From a checkpoint of a small transformer trained on Wikipedia.
Architecture: RMSNorm before each block, rotary positions, no biases in attention or MLP, untied embeddings, normalized queries and keys, capped logits.
Each number is 128 + 24 x the weight over its row's rms, rounded and kept within 0 to 255. Layers, rows and columns count from 0. The size above them is the row's rms in percent of the matrix's.

# layer 2 MLP down (transposed), 640x160, rms 0.187, rows 276-357, columns 40-79
size [104  90 105  95  97 114 118 111  97 104 106 103  90 105 102 101  91  99  84  90  99 102 111  98 123  99 122 102  96 119 103  98 101 102  99  99  85 100  94  99 102 105  87 104  97  94  97  98 108 107 107 102 112 101 105  93 103 120 100  95 101 100 101 109 108  95  95  99  91 102 107  99 116  99 104  95 113 103 101 107  78 102]
[[ 79 109 119 101 129 124  74 170 117 129 152  77  94  97 136 137 136 174 130 156 119 135 130 132 119 137 128 128 107 115 124 133 118 105 131 182 108 129 132 169]
 [134 144 109 118 131 115 119 127 119 176 140  80 139  70 105  60 161 119  98 137 141 140 114 122 154 124 166 192 117 152 141 163 117 130 158 118 123 119 113 112]
 [113 149 166  93 148 117 118 110 139 105 149 144 112 116 118 138 160 141 152 121 159 116 141 108  90 105 142 120 119 142 138 142 116 151 149  71 113 147 119 126]
 [156 150  94 110 147 146 123 181 126 110  97 127 121  98 101 108 121 100 113 127  92 138 149 150 123 134 159 115 110 183 152 160 108 156 148 147 133 142 157 106]
 [111 163 178 132 112  80 168 199 183  97 140 158  80 117 164 133 122 121 142 116 113 112 142 121 186 129 135 143  88 120 132  71 147 135 100 145 115 152 136 145]
 [165 116 109  82 159 114 106 108  84 115 111 117 133  97 127 115 106 102 144 130 102 143 137 135 128 155 102 137 118 122 112 113 116 118 135 177 101 129 116 116]
 [107 124 126  96 145 134 157 157 137 157 112 104 104 129 144 127 124 112 150 140 120 146 124 127 157 147 117  97 147 128 113 143 133 151 154 113 125 122 142 151]
 [135 104 133 134 133 154 169 116 118 123 143 163 146 106 149 127 157  98  60 131 137 157 123 158 136 142 178 124 142 115 138 128  87 134 104 141 133 113 132  88]
 [117 145 134 136 146 151 114 109  96  89  80 119 138 107 129 106 121 134 116 174 119 136 140 186 118 129 104 140  60 104 105  80 146 149 116 136 105 114 165 118]
 [137 131 148  93 129 154 102 139 134 165 122 104 154 106 129 151 117 139 121 100 117 152 111 141 114 136 110 132 154 115 113  97 128 117 112  84 113 156  99 117]
 [152  88 119 110 135 118 138 136 144 151 119 108 107 118 159 160  90 157  97 137 138 156 164 166 129 136 116  61 126 147 105 128 143 150 119 126 131  95  88 134]
 [185  87  96 130 102 135 128 117 124 148 104  79  80 147 122 110 101  65 122 131 141  96 113  84 149 157 119 137 142 129 125 136 130 127 112 105 153 134 128 104]
 [ 89 128 111 131 129 124 103 151 157 128 113 130 142 115 118 119 146 172 124  82 152 130 120 123 119  97 164 103 180 170 134 170 145 123 194 149 178 109 149 186]
 [163 141 126 146 150 153 104 118 175 123 175 124 148 112 159 127 148  59 161 173 112 163  97 116 113  70 122 106 145 146 102 115 120 144 133 142 119 108 131 150]
 [ 96  95 141 146 107  90 155 135 131 118 120 141 122 133 105  85 127 127 104  97 137 102 130 116 149 144 150  85 117 120 142 153 135  97 122 136  94  99 135 177]
 [ 88 171 111 122  94 130  86 172 132 108 107 127 142 143 156 141 118 148 146 156 106 176  93 127 157 149  97 122 125 122 149 112 116 134 126 146 105  79 108 128]
 [119 105 161 133 142 126 116 149  46 114 110 132 102 150 120 147 160 145 108 136 104 136 175  83 112 123 129 132  90 122 135  79 148 125  63 154 121  98  84  87]
 [221 147 148 103 100 187  90 134 142 154 102 135  99 161 135  89  83 104 130 146  99  98 141 137 122 107 158 135  97 121 128  83 105 141 112  93 146 100 131 149]
 [144 139 118 116 102  95  99 160 161 110 120 125 132 148 115 107 129 104  95 127 142 169 108 148 155  97 112 128 127 118 171 136 175  92  88 130  93 140 104 129]
 [105 119 123  68  93 162 106 152 141  93 109  97 137 142 153 115 115  87 143 113 147 140  72 146 125 134 177 129 118 101  75 130 143 149 106  98 104 144 133 142]
 [ 91 140 160 117 104 117 131 123  67 141 144 150  95  95 137 146 102 131 123 137 136 117 110 101  91 115 129 122 151 103 160 107 147 167 146 143 129 180 132 158]
 [140 181  93 150 133  91 104 131 102 146  94 110 147 167 137 180 134 106 143 150  95 122 186 123  97 161 107 118 114 107 149 133 139 151 181 112 145 158 133 150]
 [116 145 171 109 174 142 103 124 116 146 120 125 143 121 125 120 122 121 122 100 109 133 140 112 160 130 114 108 106 130 115 154 151 125 145 149 113 128 117  99]
 [155 137 142 106 128 112 141 115 104  79  95 151 149 144 132 116  95 111 167 121 107 130 103 127 119 102 153 142 149 121 106  93 101 141 147 142 127 155 163 150]
 [ 91 135 141  78 115 171  93 128 137  92 145 124 165 112 129 124 136 121 123  92 174 120 146 147 136 129 152 114  96 113 114 172 158 134 100 136 134 128 103 142]
 [129 106 129 143 130 107 120 129 130 123 116 173 130 152 110 179  88 111  83 162 139 134 142 119 133 158 131 134 107 166 150  68 108 153 119 135  92 110 113 111]
 [ 89 125 168  93 149 135 130 147 105 102 158 118 145 104 174 102 153 117 108 123 124 140  83  93 120 158 133 118 141  94  87 120 105 108 143 138 146  98 124 140]
 [ 90 167 116 149 146 108 117 106 147 107  99  95 113 104 101 159 140 137 128 155 102 147 147 138 181 118 113  80 120 135 136 149 114 113 137 152 147 113 147 192]
 [ 81 123 172 121 135 128  98 153 138 139 134 165 128 108 118 128  79 163 126 115  95 140 107 152 134 137 145 144  73 146 127 132 163 109 114 114 144 140 124 162]
 [144 119 103  72 178 121 112 109 139 145 103  77 127 109 153 112 145 113 100 162 128 133 101 145 173 103 144  85 143 127 137 146 125 150 105 144 110 172 143 152]
 [177  97 111  99  99 114 126 110 146 122 132  74 152 113 125 139 126 110 132 142 161 142 123 144  76  64  93 105  97 127 167 149 118 128  94 135 118 148 105 115]
 [117 128 187 126 139 147 125 123 137 103 105 102 139 132 110 180 127 141  90 139 122 132 124 108 113 138 117 149 116 142 158 148 139 142 114 130 133  92  89 121]
 [182 110 127 136 118  87 138 129 148  87 129 161 156 119 179 134 148 152 125 134 138 121 142 161 133 164 122 114 131 132 101 122 131 132 146 143 121 127 130 129]
 [119 137 146 117 131 206 126 135 161 115 159 139 138 150 105 144 113 117 138 110  95 106 160 128 160 126 145 123 111 120 126 101  64 131 119 127 114 141 107  90]
 [144 108 110 123 153 152 101 125 127 141 101 161 136 143 120 120 162 117 104 119 168 176 130 105 138 132 102 118 128 163 120 155 128 100 121 110 147 120 114 114]
 [151 173 136 138 149 129 143 136 139 181  84 110 121 144 128 153 117  92 127 124 116  98 140  94  78 141 124 130 105  89 105 117 116 128 109 105 178 153 158 157]
 [136 107  95 141 105 162 158 111  71 142  86 130 141 116 167 122 122 106 161  86 139 165 127 111 120 149  90 129 127 118 126 105 178  84 127 101 130 109 134 123]
 [198 119 132 133 106 167 105 149 113 163 146 118 110 117 115 130  94 107 110 108  92 157 117  86 151  97 130 133 172 135  83 104 143 173 141 116 149 113 127 113]
 [139 152 120 118 129 121 151 105 122 113 111 125 138 132 135 114 155 106 159  67  98 128  93 145 124 117 146 134 119 138 133 131 126 160 130  81 165 115 134 145]
 [163 134 109 126 192 135 154 125 146 116 157 124 110 109 118 160 131 148 136 123 136 124 102  92 123 161 139 149 132 130  93  89 139 149 161 143 157  97 127 110]
 [144 160 142  69 153 119 136 158 145 114 107 138  90 140 118 102 156 135  76 144 181 107 111 124 153 134 146 113 138 122 130 134 143 129 114 152 102 139 117 112]
 [120 141 147 134 135 128 121 109 166 101 107  90 110  94 101 144 138 127 157 128 122 122  84 122  97 143 114 182 176 145 139 113 105 153 138 130 128 130 139 122]
 [130 130  87 144 149 180  89 128 155 113 128 147 123 123 183 108 143 141 156  84 146 140 127 148 137 126 106 151 152 102 130 123 137 140 194 123 124 149 121  92]
 [110 153 118 119 101 138 161  90 115 130 109 125 168  92 175  92 127 111 114 126 126 191  95 106 134 141 133 149 133 147 130  93 144 100 105 147 171 138 135 120]
 [138 141  92 129 167 143 133 137 131 136  71 148  66 112 110 132 132 158 141 122 121  53 132  83 122 186 149 153 152 138 155 135 128 112 132  97 148 132 156 119]
 [138 133 139 173 109 126 149 121  73 141 116 151  77 117 138 119 120  97 118 101 130 100  91 151 131 117 151 149 138 138 139 152 152  88 104  93 123 164 145 109]
 [126 128 137  71 143 136 114 116 168 127 116  87 146 169 137 166 183 111 130 100 106  97 119 152 111 117 122 135 169 119 102 124  88 114 183 139 150 141  96 124]
 [118 140 100 108 101 110 149 166 120 163 115 115 107 101 128 133 136 131 134 146 124 113  89 143 135 159 165 114 109 106  73 139 117 113 105  68 154 167 141 134]
 [113 109 123 116 112 138 124 149 145 123 122 146 132 123 159 137 139 150  88 158 142 111 102 104 138 101 154  90 100  88 113 128  93  97 133 106 131 173 144 114]
 [ 94 115 145 101 180 149 167  78 136 140  81 150 140 123 134 110 150 122 139 108 111 125 153 130 158 116 102 107 135 181 150 147 134 144 118 164  79 132 165 112]
 [104 153 108 148 156 152 130  88 147  84 101  75 120 123 137 156 163 138 132 127 108 175 144 147 162 169 125 151 100 165 126 134 125 128 125 157  90 135 140 111]
 [140 123  89 142 148 117 103 101 151 137 171 109 122 149 118 142 146 147 114 137 149 122 119 123  92 120  80 126 108 151  90 176 106 150 129 125 114 121 177 107]
 [105 155 192 138 150 163 134 140 155 150 139 131 152 108 138 156 131 134 100 122 128 119 110 117  79 146 135 111 120 123 131 151 105 129  89 152 103 151 120 158]
 [128 104 167 121 123 133 116 149 142  60 108 162 109 145 127 130 148 156 132 138 118 124 150 127 117 120 164 131 132 111  83 121  96 114 139 132 152 111 171 126]
 [134 146 147  98 121 143 101 120 138 140 131 135 143 131 124 112 113 120 138  79 129 103  83 100 131 114 171 130 140 158 110 126 124 124  93 141 152 151 144 127]
 [151 134 132 111 127 153 113 131 125 153 108  88 153 134 101 145  98 122 130 117 147 152 162 131 114 128 117 120 129 102 154 131 143 143 117 120 128 140 132 110]
 [106 119 110 152 111 140 156 149 121 109 134  96 145  77 120 160 123 136 146 159 150  98 130 158 129 132 132 164  87 145 163 140 110 150 145 118 152  90  77 169]
 [153 135  99 119  90 138 134 153 119 142 154 101 123 128 138 153 163 120 122 108 154 161 153 150 123 146 108 137 127 111 101 105 139 140 157 142 129 179 155 142]
 [176 116 178 143 134 164 169 141 148 126 123 148 111 126 111 136 135 126 139 109  85 103 146 118 144 137 156 153 118 116 108 108  90 114 165 138 109 132 112 139]
 [103 128  93 121 141 145 120 147 125 136 144 106 101 131  98 157 129 150 120 114 146 124 128  83 130 153 115  91  84 135 121 162 142 110 159 117  92 167 138 116]
 [103 128 153  98 201 155 176  72 127 139 102 161 129  88 143 126  87 140 122 137 137 106 114 107  81 126 129 144 124  99 144 161 114 121 119 154 112 130  93 132]
 [148 238  83 138 153 142 139  78 169 158 145 142 140 110 139 150 112 114 105 114 160 121 132 133 107  89 145 143 142 124 130 159 116 114 171 143  94 110 117 160]
 [119 127 138  85 172 118 117  89 117 156 158 114 119 157 157 100 150 140 138 125 144 153 100 125 136 147 160 158 114 153 154 149 105 157 130 160  99 128 156  64]
 [195  95 141 121 164 166 117  84 143 122 111 130 122 163 136 146 120 132  99 121 120 125 180 136 113 132  98 122  97 183 122 163 131 118 105 151 105 101 135 108]
 [115 148 154  93 122 119 157 144 126 136 167 132 101 137  93 131 123 100 124 148 155 134 111 139 133 147 120 120 152 136 138 100 101 140 158 132 110 155 136 106]
 [ 91 134 122 109 144  92 119 129 140  84 107 105 142 138 160  78 150 106 104 133  73 109 153 149 124 149 128 143 147 146 120 157 109 126 101 128 141 117 143 119]
 [158 110 101 156 145 121 117 147 124 148  98 123 103 117 148 144 132 121 112 120 137 149 148 136 156  60 165 144  89 121 127 132 135 125 145 137 137 142 110 124]
 [190  91 172 179 142 154 111 126 123 140 127 119 112 119 142 141 107  86 136 146 126 136 139  98 130 138 107 107 132 103 108 119 138 134 143  92  77 118 169 100]
 [ 67 108  92 159 136 142 111 126  90 124 116 160 143 147 167 142 154 125 109 132 127 120 157 126 106 109 101 104 125 129 112 104 134 115 100 145 127 112 146 121]
 [ 88 102  79 123 141  99 105 174 140 130 128 130 115 126  87 173 134 136 129 136 148  97 120 149 136 195 121 132 138 142 158 165 151  87  88 136 129 152 139 117]
 [ 97 148 126 105 111  92 156 148 108 128 123 119 144 145 162 141 107 157 183 155 149 138 133 128 173 163 158  97 141 117 161 102 134 153 111 145 141  96 124 122]
 [150 114 159 101  93 113 150 157 171 108 181 133 116 146 140 139 124 147 149 109  96 139  60 162 105 155 125 124  88  95 140 130 141 172  94 163 100 127 158 139]
 [ 82 154 174 131 122 147 142 164 163 101 133 119 137 125 142 133  77 145 135 127 108 142 114 134 137 136 131 159 141 104  80 124 186 116 162 142 112 125 131 148]
 [133 177 129 162 121 181  78 150 133 122 162 130 133 115 129 146 173 164 136 119 100 155 113 146 186 149 138 158 108 110 121  89 112 128 111  94 122 122 107 137]
 [ 97 108 105 139 131 135 182 102 135 139 157 129 142 151 113 161 169  97 136 179 107  81 130 124 109 137 101  91 161 138 132 145  54 143  89 153 110 116 146 119]
 [ 92  72 117  85 104 108 118 179 108 151 172 105 123 159 161 111 126 119 122 123 127 148 146 125 130 125 179 142  78 165 162 164 122 115 123 119 120 154 108 152]
 [132 114 126 161  83 129  93 142 152 130 207 140 157 143 132 125 115 124 109 104 102 115  90 146 119 156 142 105 135 156 109 125  97 140 157 130 124  95 153 127]
 [145 144 138 140  98 102 125 188 138 128 147 139 157 155 124 166 153 109 142 131 125 121 106 112  55  72 127 105 117  91 143 123 153 119 101 132 142 139 170 136]
 [148 118 103 117  95 115 175 140 150 125 127 114 161  90 115 160 114 119 169  98 115 111 106 143 121  99 131  82 115  89 145 100 183 140 108  70 115 114 110 143]
 [134 120 162 102 191 157 154 122 117 147 157 139 116  97 149 125 125 146 132 114 150 172 135 136 121 146 120  98 120 107 157 123 145 138  85 156  54  94 153 142]
 [108 141  75  73 130 158 109 115 124 116  76 108 116 126 113 153 130 157 162 138 129 111 141 116 114 114 133 122 143 162 104 103 113 134 165 118 139 138 117 100]
 [147 118 134 144 111 104 125 118 105 124 143 138  85 108 113 127 142 138  95 151  99 143 113  96  97 149  72 114 161 113 112 138 110 154 134 151 130 116 145 153]]
# layer 2 MLP up, 640x160, rms 0.214, rows 277-357, columns 40-79
size [105 108 112 118 110 120 118  94 103 103 101  84  95  92  94 101 113  78  79  95  96  88  98 101  96 114 101  81 109  95  99  98 103 114  86  77 105 110  99 130 109  90 102 105 109  91  93 101 100  98  93 105  91  97 101 104 100 116  91 116 111 123 106 113  85 104 114  83 110 106  86 111  95 100  84 104 105  92 115 113 105]
[[139 113  94 133 158 137 165 116 187 136 129 161  97 136 109 133 124 120 127 112 133 128 105 117 124 172 139 136 123 113 121 129 123 128 114 141 117 149 120 144]
 [107 114 107 101 148 113 148 143 100 127 118  98 175 128 127 107 118 127 148 113 130 109 130 140 129 116 143 133 112 144 118 103 130 146 113 149 132 103 158 141]
 [117 163 125 113 166 153 166 148 152 126 175 137 125 130 134  91 118 113 111 120  98 160 109 164 182 124 131  97 162 126 159 129  85 150 113 177 116 119 130 142]
 [137 117 133 133 111 101 114 109 146 112 159 150 169  75 149 145 160 141 153 137 120  78 117  71 141 155 130 146 139 143 149 112 132 121 110  95 153 139 170 134]
 [168 113 140 129 147 149  92 156 125 152 142 160  98 121 101 104 124 109 127 112 130 125  84 143 150 126 170 156 103 195 115 140 157 110 111 137 104 107 151 152]
 [127 143 109 138 139  84 126 118 138 132  85 109 164 152 134 146 155 148 121 102  94 102 121 135  98 171 145 100 142 132  58  94 166 134 158 121 126 117 159 168]
 [138 147 136 171 147 103 124  89 131 128 115 144 118 134 141 167 105 143 135 107 127 129 105 132 125 148 171 120 165 153 128 176 150 113 138 132 123 106 151 136]
 [140 135 153 137 141 123 136 118 146 130 128 137 174 119 106 174 105 136 177 162 125 140 115 104 108 140 167 170  98 120 114 115 152  96 140 122 115 184 131 152]
 [141 113 103 172  82 140 145  96 108 128 151 133 106 134  76 112 124 147 169 185 118  77  81 128 142 121 118 139 142  94 125  89 137 118 117 176 116 124 186 144]
 [154 127 123  89 128  94 125 110 150 158 101  81 131  90  75 154 136 137 139 112 120 151 139 132 132 133 126  99 133 158  95 113 105 146 128 126 127  85 133 131]
 [156 128  89 152 151 145 148 115 158 125 103 120 142 160 150 155 122 136 146 148 127  90 109  71 127 175 118 149 124 107 126 153  64 160 103 150 128 133 125 109]
 [ 63 159 143 147  95 151 122 102 176 122 136 105 146 167 165 134 122 134 134 119  76 147 114 134 104  90 146 118 147 115 140 145 147 143 170 161 176 137 113 126]
 [136 172  84 121 138 162 165 120 140 140 162 114 122 129 110 143 158 127 169 117 120 118 102  66 134  96  94 130 153 156 129 150 122 162 130 165 119 158 145 117]
 [124 128 131 106 156 119 156 137 124 129 126 108 146 112  98 124 137  82 138  99 131  83 105  79 183 144 119 102  93 116 145 126 164 135 132 107 104  89 111 149]
 [111 173 141 132 127 133  86 157 177  99 139  95 122 134 127 156 148 127 102 147 151 138 121 110 103 126 134 121 144 159 125 134  83 154 139 129 105 134 114 122]
 [ 94 134 185 151 115 172 140 159 117 150  99 124 132  96  78 141 165 148 139 125 155 103  96 157 162 136  88 141 126 108 183 125 118 135 140 135 127 140 111 148]
 [181 136 113 160 129 128 106  90 139 149 131 105 121 176 154 156 108 157 129 155 124  84  80 140 106 111 144  88 135 131 119  84 123 108 107 150 139 113 125 119]
 [113 170 187  99 111 145 157  86 173 139 127  98 176 104 105 123 128 106 137 123 131 165 106 114 112 127 108  87 124 159  94 141 160  99 155 115 163 119 135 160]
 [100 144 119 104 113 150 171 136 154 143 182 166 133 107 101 144 100 126 149 137 122 120 114 118 123 149 119 114  71 148 116 136 154 102 120 125 156 109 110 191]
 [110 142 147 146  87 136 154 125  88 147 145  99 108 123 140  62  89 106 164 124 154 101 158 158 123 164 128 150 129 115 147 132 145 145 126  59 124 126 124 127]
 [112 151 138 165 133 128 129 112 129 115 131 120  93 100 115 149  98 167 135 113 152 132 116 132 148 169 171 141 133  97 114 177 162 156  87 162 125 114 103 144]
 [126 139 166  85 117 107 142  98 112 112 147 134 127 137 140 133 115 145 160 148 123 155 132 104 144 111 110 189 104 147 111 132 102 115 120 115 106 134 116 124]
 [135 131 118 148  96 146 107 138 136 121  73 109 153 157 111 101 118 160 127 154  94  97 109 158 128 159 103 131 147 110 107  74 126 132 119 149 106  97 141 129]
 [ 93 161 132 104 124 108  58 146 151  93  90 108 119 116 139 153 131 101  89 147  85  85 176 156 156 135  98 118 127 116 156 112 111 127 114 126 105 143 125 149]
 [112  82 139 122 166 111 115 118 152 142  90 111 154 153 101 155 102 172 150  99 148 125 135  99 108 151 127 133 148 154 148  72 146 145 109 148 119 122  76 141]
 [143 142 134 103 183 139 139 158 133 163 128 144 137 148 146 116  94 144 160  93 132 134  90 102 146 139 136  95 119 143 107  93 130 168 108 125 145 130 114 152]
 [117 123 135 139 158 133  97 121 149 105 100  97 107 117 129 138 171  81 120 121 129 138 106 115 138 152 101 124 151 151 110 123  78 115 115 130 118 174 114 160]
 [120 150  96 141 137 140 112 125 157 111 130 129 126 109 115 119 110 135 100 159  91 124 103 115 119 119  97 160  89 115 123 143 175 133 146  87 150 116 138 177]
 [104 123 132  98 141 151 115  92 124 138 103 101 152  99 116 114 155 124  94 163  95 115 107 146 166 145 135 134 119 172 117 133 106 177  79 143 122 185 130 128]
 [120 128 109 115 107 137 121  99 142  77 154 101 152 100 125 118 150 130 129 110 155 125 118 160 120 121 127 101 134 101 122 127 109 151 118  91 145 130 119 110]
 [162 144 151 128 148 146 109 106 142 104 159 111 157 145 153 146  95 158 105 124 118  94 100 109 117 141 146 154 150 140 175 144 170 147  97 130 121  99 111 131]
 [ 96 137 142  80 149  98 161 169 167 130 131 126 114 109 116 122 136 132 136 156  99 122 137 125 130  82  69 121 141  85 131 123 124 163 142 128 134 117  98 132]
 [162 102 144 152 137 128 107 155 128 161 110 151 145  81 130 149 136 115 114  87 108 127 139 135 134 121 127 148  95 125 126 106 166 103 149  74  78 122 121 148]
 [122 140 170 132 152 115 118  82 159 144 185 129 115 134 135 125 163 158  96 146 139  90  99 119 143 117 101 147 114 114 155 156 148  92 106 139 111  80 118 124]
 [129 158 179 132  82 129 155 125 154 148 122 147 137 105 125 103 136 138 135 122 105 115 115 128 132 117 113 147  95 119 113 144  86 131 113 159 116 132 120 224]
 [126 122 171 146 132 128 184 134 100 111 112 114 128 174 101 107 113 153 136 151 120  88  87 103  99 143 181 139 121 165 148 103 173 115 108 133 168 131 119 174]
 [135 119 132 147 100 148 150 152 143 160 149 115 116 162 100 134 143 155 130 101  84 169 122  76 155  87 130 130 190 159 112 125 112 148 102 118 165 178 139 137]
 [123 150 131 151 107 133 147 131 144 126 158 127 140 152  91 154 148  74  99  99 152  99 109 139 175 107 149 119 136 169 165  92 102 136 115 154 141 105  83 127]
 [113 164 114 129 124 145 101 116 141 120 102  86 123 127 149  94 125 125 153 152 110 160 106 155 158 138 119  77 103 130 108 133 116 155 104 136 160 158 137 135]
 [102 118 184 158 118  86 129  90 131 105 156 143 124 139 114 128 101 118 126 139 110 117 120 130 108 120 142 107 135  95 181 139 107 135 118 114 129 113 153 129]
 [ 83 104 175 130 167 154 133  79 135  58 110  93 108 128 111 119 126 129 141 121 130 114  97 109 109 161 107 149 130 144 139 108 122  86 142 132 103 122 140 154]
 [153  77 170 150 140 114 128 158 146 119 136 155  96 163 151 125 107 150 162  88  92  86  91 137 151 114 122 135 108 121  86 104  99 154 101 105 164 145 156 144]
 [105 101 116 121 121 164 169 133  99 150 123 122 118 133 176 140 102 126 155 102 138 121 118 138 122 150 121 134 127  86  98 124 148  98 116 126 148 144 147 108]
 [148  98 113  89 104 114 142 146 193 134 115 155  99 110 120 162 127 158 128 146 133 121  88 126 135 147 144 163 137  80 108 163  88 129  87 171 103 107 139 149]
 [156 141 100 146 133 117 140 173 145 161 121 190  83 128 168 152 143 148  92 131 120 138 114 140 121 127 132 134 132 128 104 107 137 126 132 122 134 124 140 149]
 [103 125 103  98 105 151 144 141 130 143 124 113 146  96 132 135 165 160 135 113 131 134 113 167 132 115 146 107 101 113 128 150 110 124 110 131 107 135  67 139]
 [118 123  95 127 139 158 121 133 124 156 101 117 107 110 143 145 118 121 134 120 134 148  70 160 133 124 218 113 109 103 121 135  84 101 106 117 148 128 121 167]
 [127 155 130  91 127 140 101 166 133 164 118 130 163 117 171 119 101 112  84 128 130 113 126 122 180 122 132 124  77 110  98 135  88 110 126 146 110 200 128 113]
 [126  88 125  87 143 136 133 149 126 104 134 101 149 106 142 140 118 162 152 128 155  98 133 150 188  94 126 103 126 119 130 132 140 145 150 137 187 155 173 141]
 [112 137 131 124 125 184  78 130 146 130 137 129 127 127 128 120 141 101 144 146 129 134 127 119 103 139  93 135 133 116 141 173 129 134 114 110 129 102 115 122]
 [119 143 172 147 125 173 111 157 123 117 118 121 140 138 138 120 130 110 108 112  89 118 124 121 110 127 115 140  96 150 108 107 100  95 161 145 112 138 154 126]
 [112 158 148 135  86 153 104 106 153 132  96 156 140 126 134  89  86 170 161 120 127 114 147 116 147 175 142 119 159 135 100 135 108 133  77 127 106 140 131 159]
 [153  95 121 158 114 151 101 152 103 170 116 112 135 124 124 118 124 147 160  73 119 153  83 172 145 111 135 139 177 108 117 134 141 155  71 128 104 136 103 162]
 [ 89 148 152  98 119 168 147 134 183 139 102  95 162 157 112 135 129 135 103 125 119 148 164 139 111  96  85 133 139 105 159 121 108 134 156 153 156  97 145 165]
 [133 146 104 152 114 104 125 102 122 114 100 128 105 121 132 147 135 148 118 204 134 120  60 137  97  96 120 123 123 133 138 124  94 155 128 165 121 114 143 154]
 [134 101 170 104 141  93 114 117 125 144  96 109 140 115 133 142 153 117 107 135 153 109 126 173 122 118 157 140 177 213 127 109 195 136 132  98 121 136 106 129]
 [115 128 108 149 114 118 145 109 172 125 168  77 133 102  85 133 112 173 126 159 147  92 112  89 159 190 125 128  85 130 145 165 163 153 151 119 132 147 117 122]
 [124 101  88 110 112 178 151 161  97 130  91 143 110 155 126 139 141 148 167 138  90 109 133 125 145 124  79 133 144 141 134 106 149 131 117 163 104 168 130 148]
 [153 180 175 165 107 138 105 128 171 135 144  67 137  78 108 142 143  82 135 139 127 141 138 100 128 112 119 163 160 136 134 117 103 125 107 147 118 115 158 124]
 [152 142 111 101  96 108 153 138 107 130  95 143 139 144 118 128 109 131 144 119  89  98 135 136  87 135 144 149 141 136 116 126 154 103 127 128 114 152  81 116]
 [135 150 155 116 133  90 109 157 123  72  84 156 162 117 151 114 121 119 136  97 111 157 109  79  87  96 134 118 120 125 138 112 107 210 118  88 152 123 186 124]
 [130 100 183 103  72 106 108 107 163 148 105 160 136 147 124 170 121 131 164 121 131  91 109  87 130 142 156 124 124 154 104 149 121 139 167 176  97 117 125 119]
 [141 132 141 145 156 130 121  97 101 111 125 129 135 107 113 150 144 122 166  99 141 119 121 107 125 109 128 156 139 106 104 119 112 186 116 149 126  74 156 133]
 [137 113 149 128 159 116 145 170 104 147 119 160 128 158  97 155 103  91 107 154 148 126 118 119 111  90 121 119 153 141 144 107 158 121 144 115 112 114 160 119]
 [129 101 133  67 132 114  95 156 130 137 129 142 147 123 153 126 100 107  81 182 100 164  83 146 156 158 127 126 139 146 113 147 139 116  90 151  93 154 114 112]
 [150 113 104 155 136 115 140 184 143 117 117 144 129  93 128 126 101  72 147 135 162 114 107 120 174 137 117 136 134 112 129 127 116 103 160 162 147 155 104 146]
 [127  88 154 129 120 108 174 125 186 110 112 130 114 154 175 128 137 158 133 148 146  96 119 114 104 103 106 129 101 143 139 141 121 146  98 144 101 122 127 149]
 [170 159 128 148 119 107 145 129 133 127 169 104 121  83 107 102 120 102 144 112 162 149  96 103 128 204 180 167 174 135 121 136 148 147 108  79 110  94 135 119]
 [120 162 140 106 114 159 147 142 131 139 110 109 130 146 112 105 131 137 109 128 126 133 110 169 130 103 100 133  67 148 130 130  95  93 105 159 120 153  99 109]
 [ 78 145 147 107 129 139  84 128 122 125 123  84 153 134 168 153 188 138 147 105 139 160 102  76  75 134 133  91 138  98 133 109 100 107 159 113 131  88 125 164]
 [ 94  93 166  97 120 137 132 162 187 124 131 114 131 100 116 142 111 152 119 115 137 122 116 119  70 132 149 117 138  96 121  89 129 146 144 147 134 113 147  86]
 [ 93 128 165 100 124  74 104 147 150 136 112 128 157 135 110 122  97 132  98 120 130 129 131 128 134 114 118 151 107  94 106 141 142 142 117 125  85 126 112 206]
 [129 144 151 119  93 150  80 121 100 150 121 112 138 112 146 175 141 141  99 108  88 133 132 129 106 155 134  87 169 116 124 138 155 112 117 124 142 100 132 116]
 [115 159 111 106 131 134 160 143 124 119 125 155 168  90 111 135 154 118 161 130 127 201 129  92 135 110 108 137 163 162 135 127 103 106 144  86  88 138 112 124]
 [136 123  78 113 103 147 118 148 131 158 123 129 125 171 147 144 103 130 130 101 143 121 142 140 140 136  84 125 112 186 129 204  93 124  97  86 108 163  98 130]
 [128 150 139 148 105 158 102 161 155 150 145 121 112 127 149 116 149 114 135 135 119 120 125 166 181 126  98 108 145 149  94 131  98 143 114 159 129 126 144 135]
 [106 114 125  99 166 146 113 102 136 109 158  68 129 136 141 140 130 135 162 117 153 134 101  94 133 110 149 111 123  96 144  94 112 125 107 154 124 116 139 141]
 [152 107  96 123 102 124 151 156 190 136 114 137 133 117 166 147 123 122 140 128  89 118 125 160 136 114  90 100  94  65 152  76 153 118 118 128  99 110 108 134]
 [112 131 127  92 163 146 131 117 183 140  96 122 185 101 110 137 114 140 116 127 116 147 119 114 136 131  99 165 121 140 153 123  99 149 121 138  93 134 125 157]
 [131  99 131 131  89 143 124 118 136 103 172 157 108 161 131 141  75 124  55 160 159 125 141  95 114 141 128 133  92 139 157 111 129 100 137 132  97 125  95 174]
 [128 134 179  96 151 116 116 137 139 136 147 117 149 133 110 181 144 153 127 140 143 128  82 120  87 155 146 117 156 104 122 122 151 122 186 123 169 134 139 122]]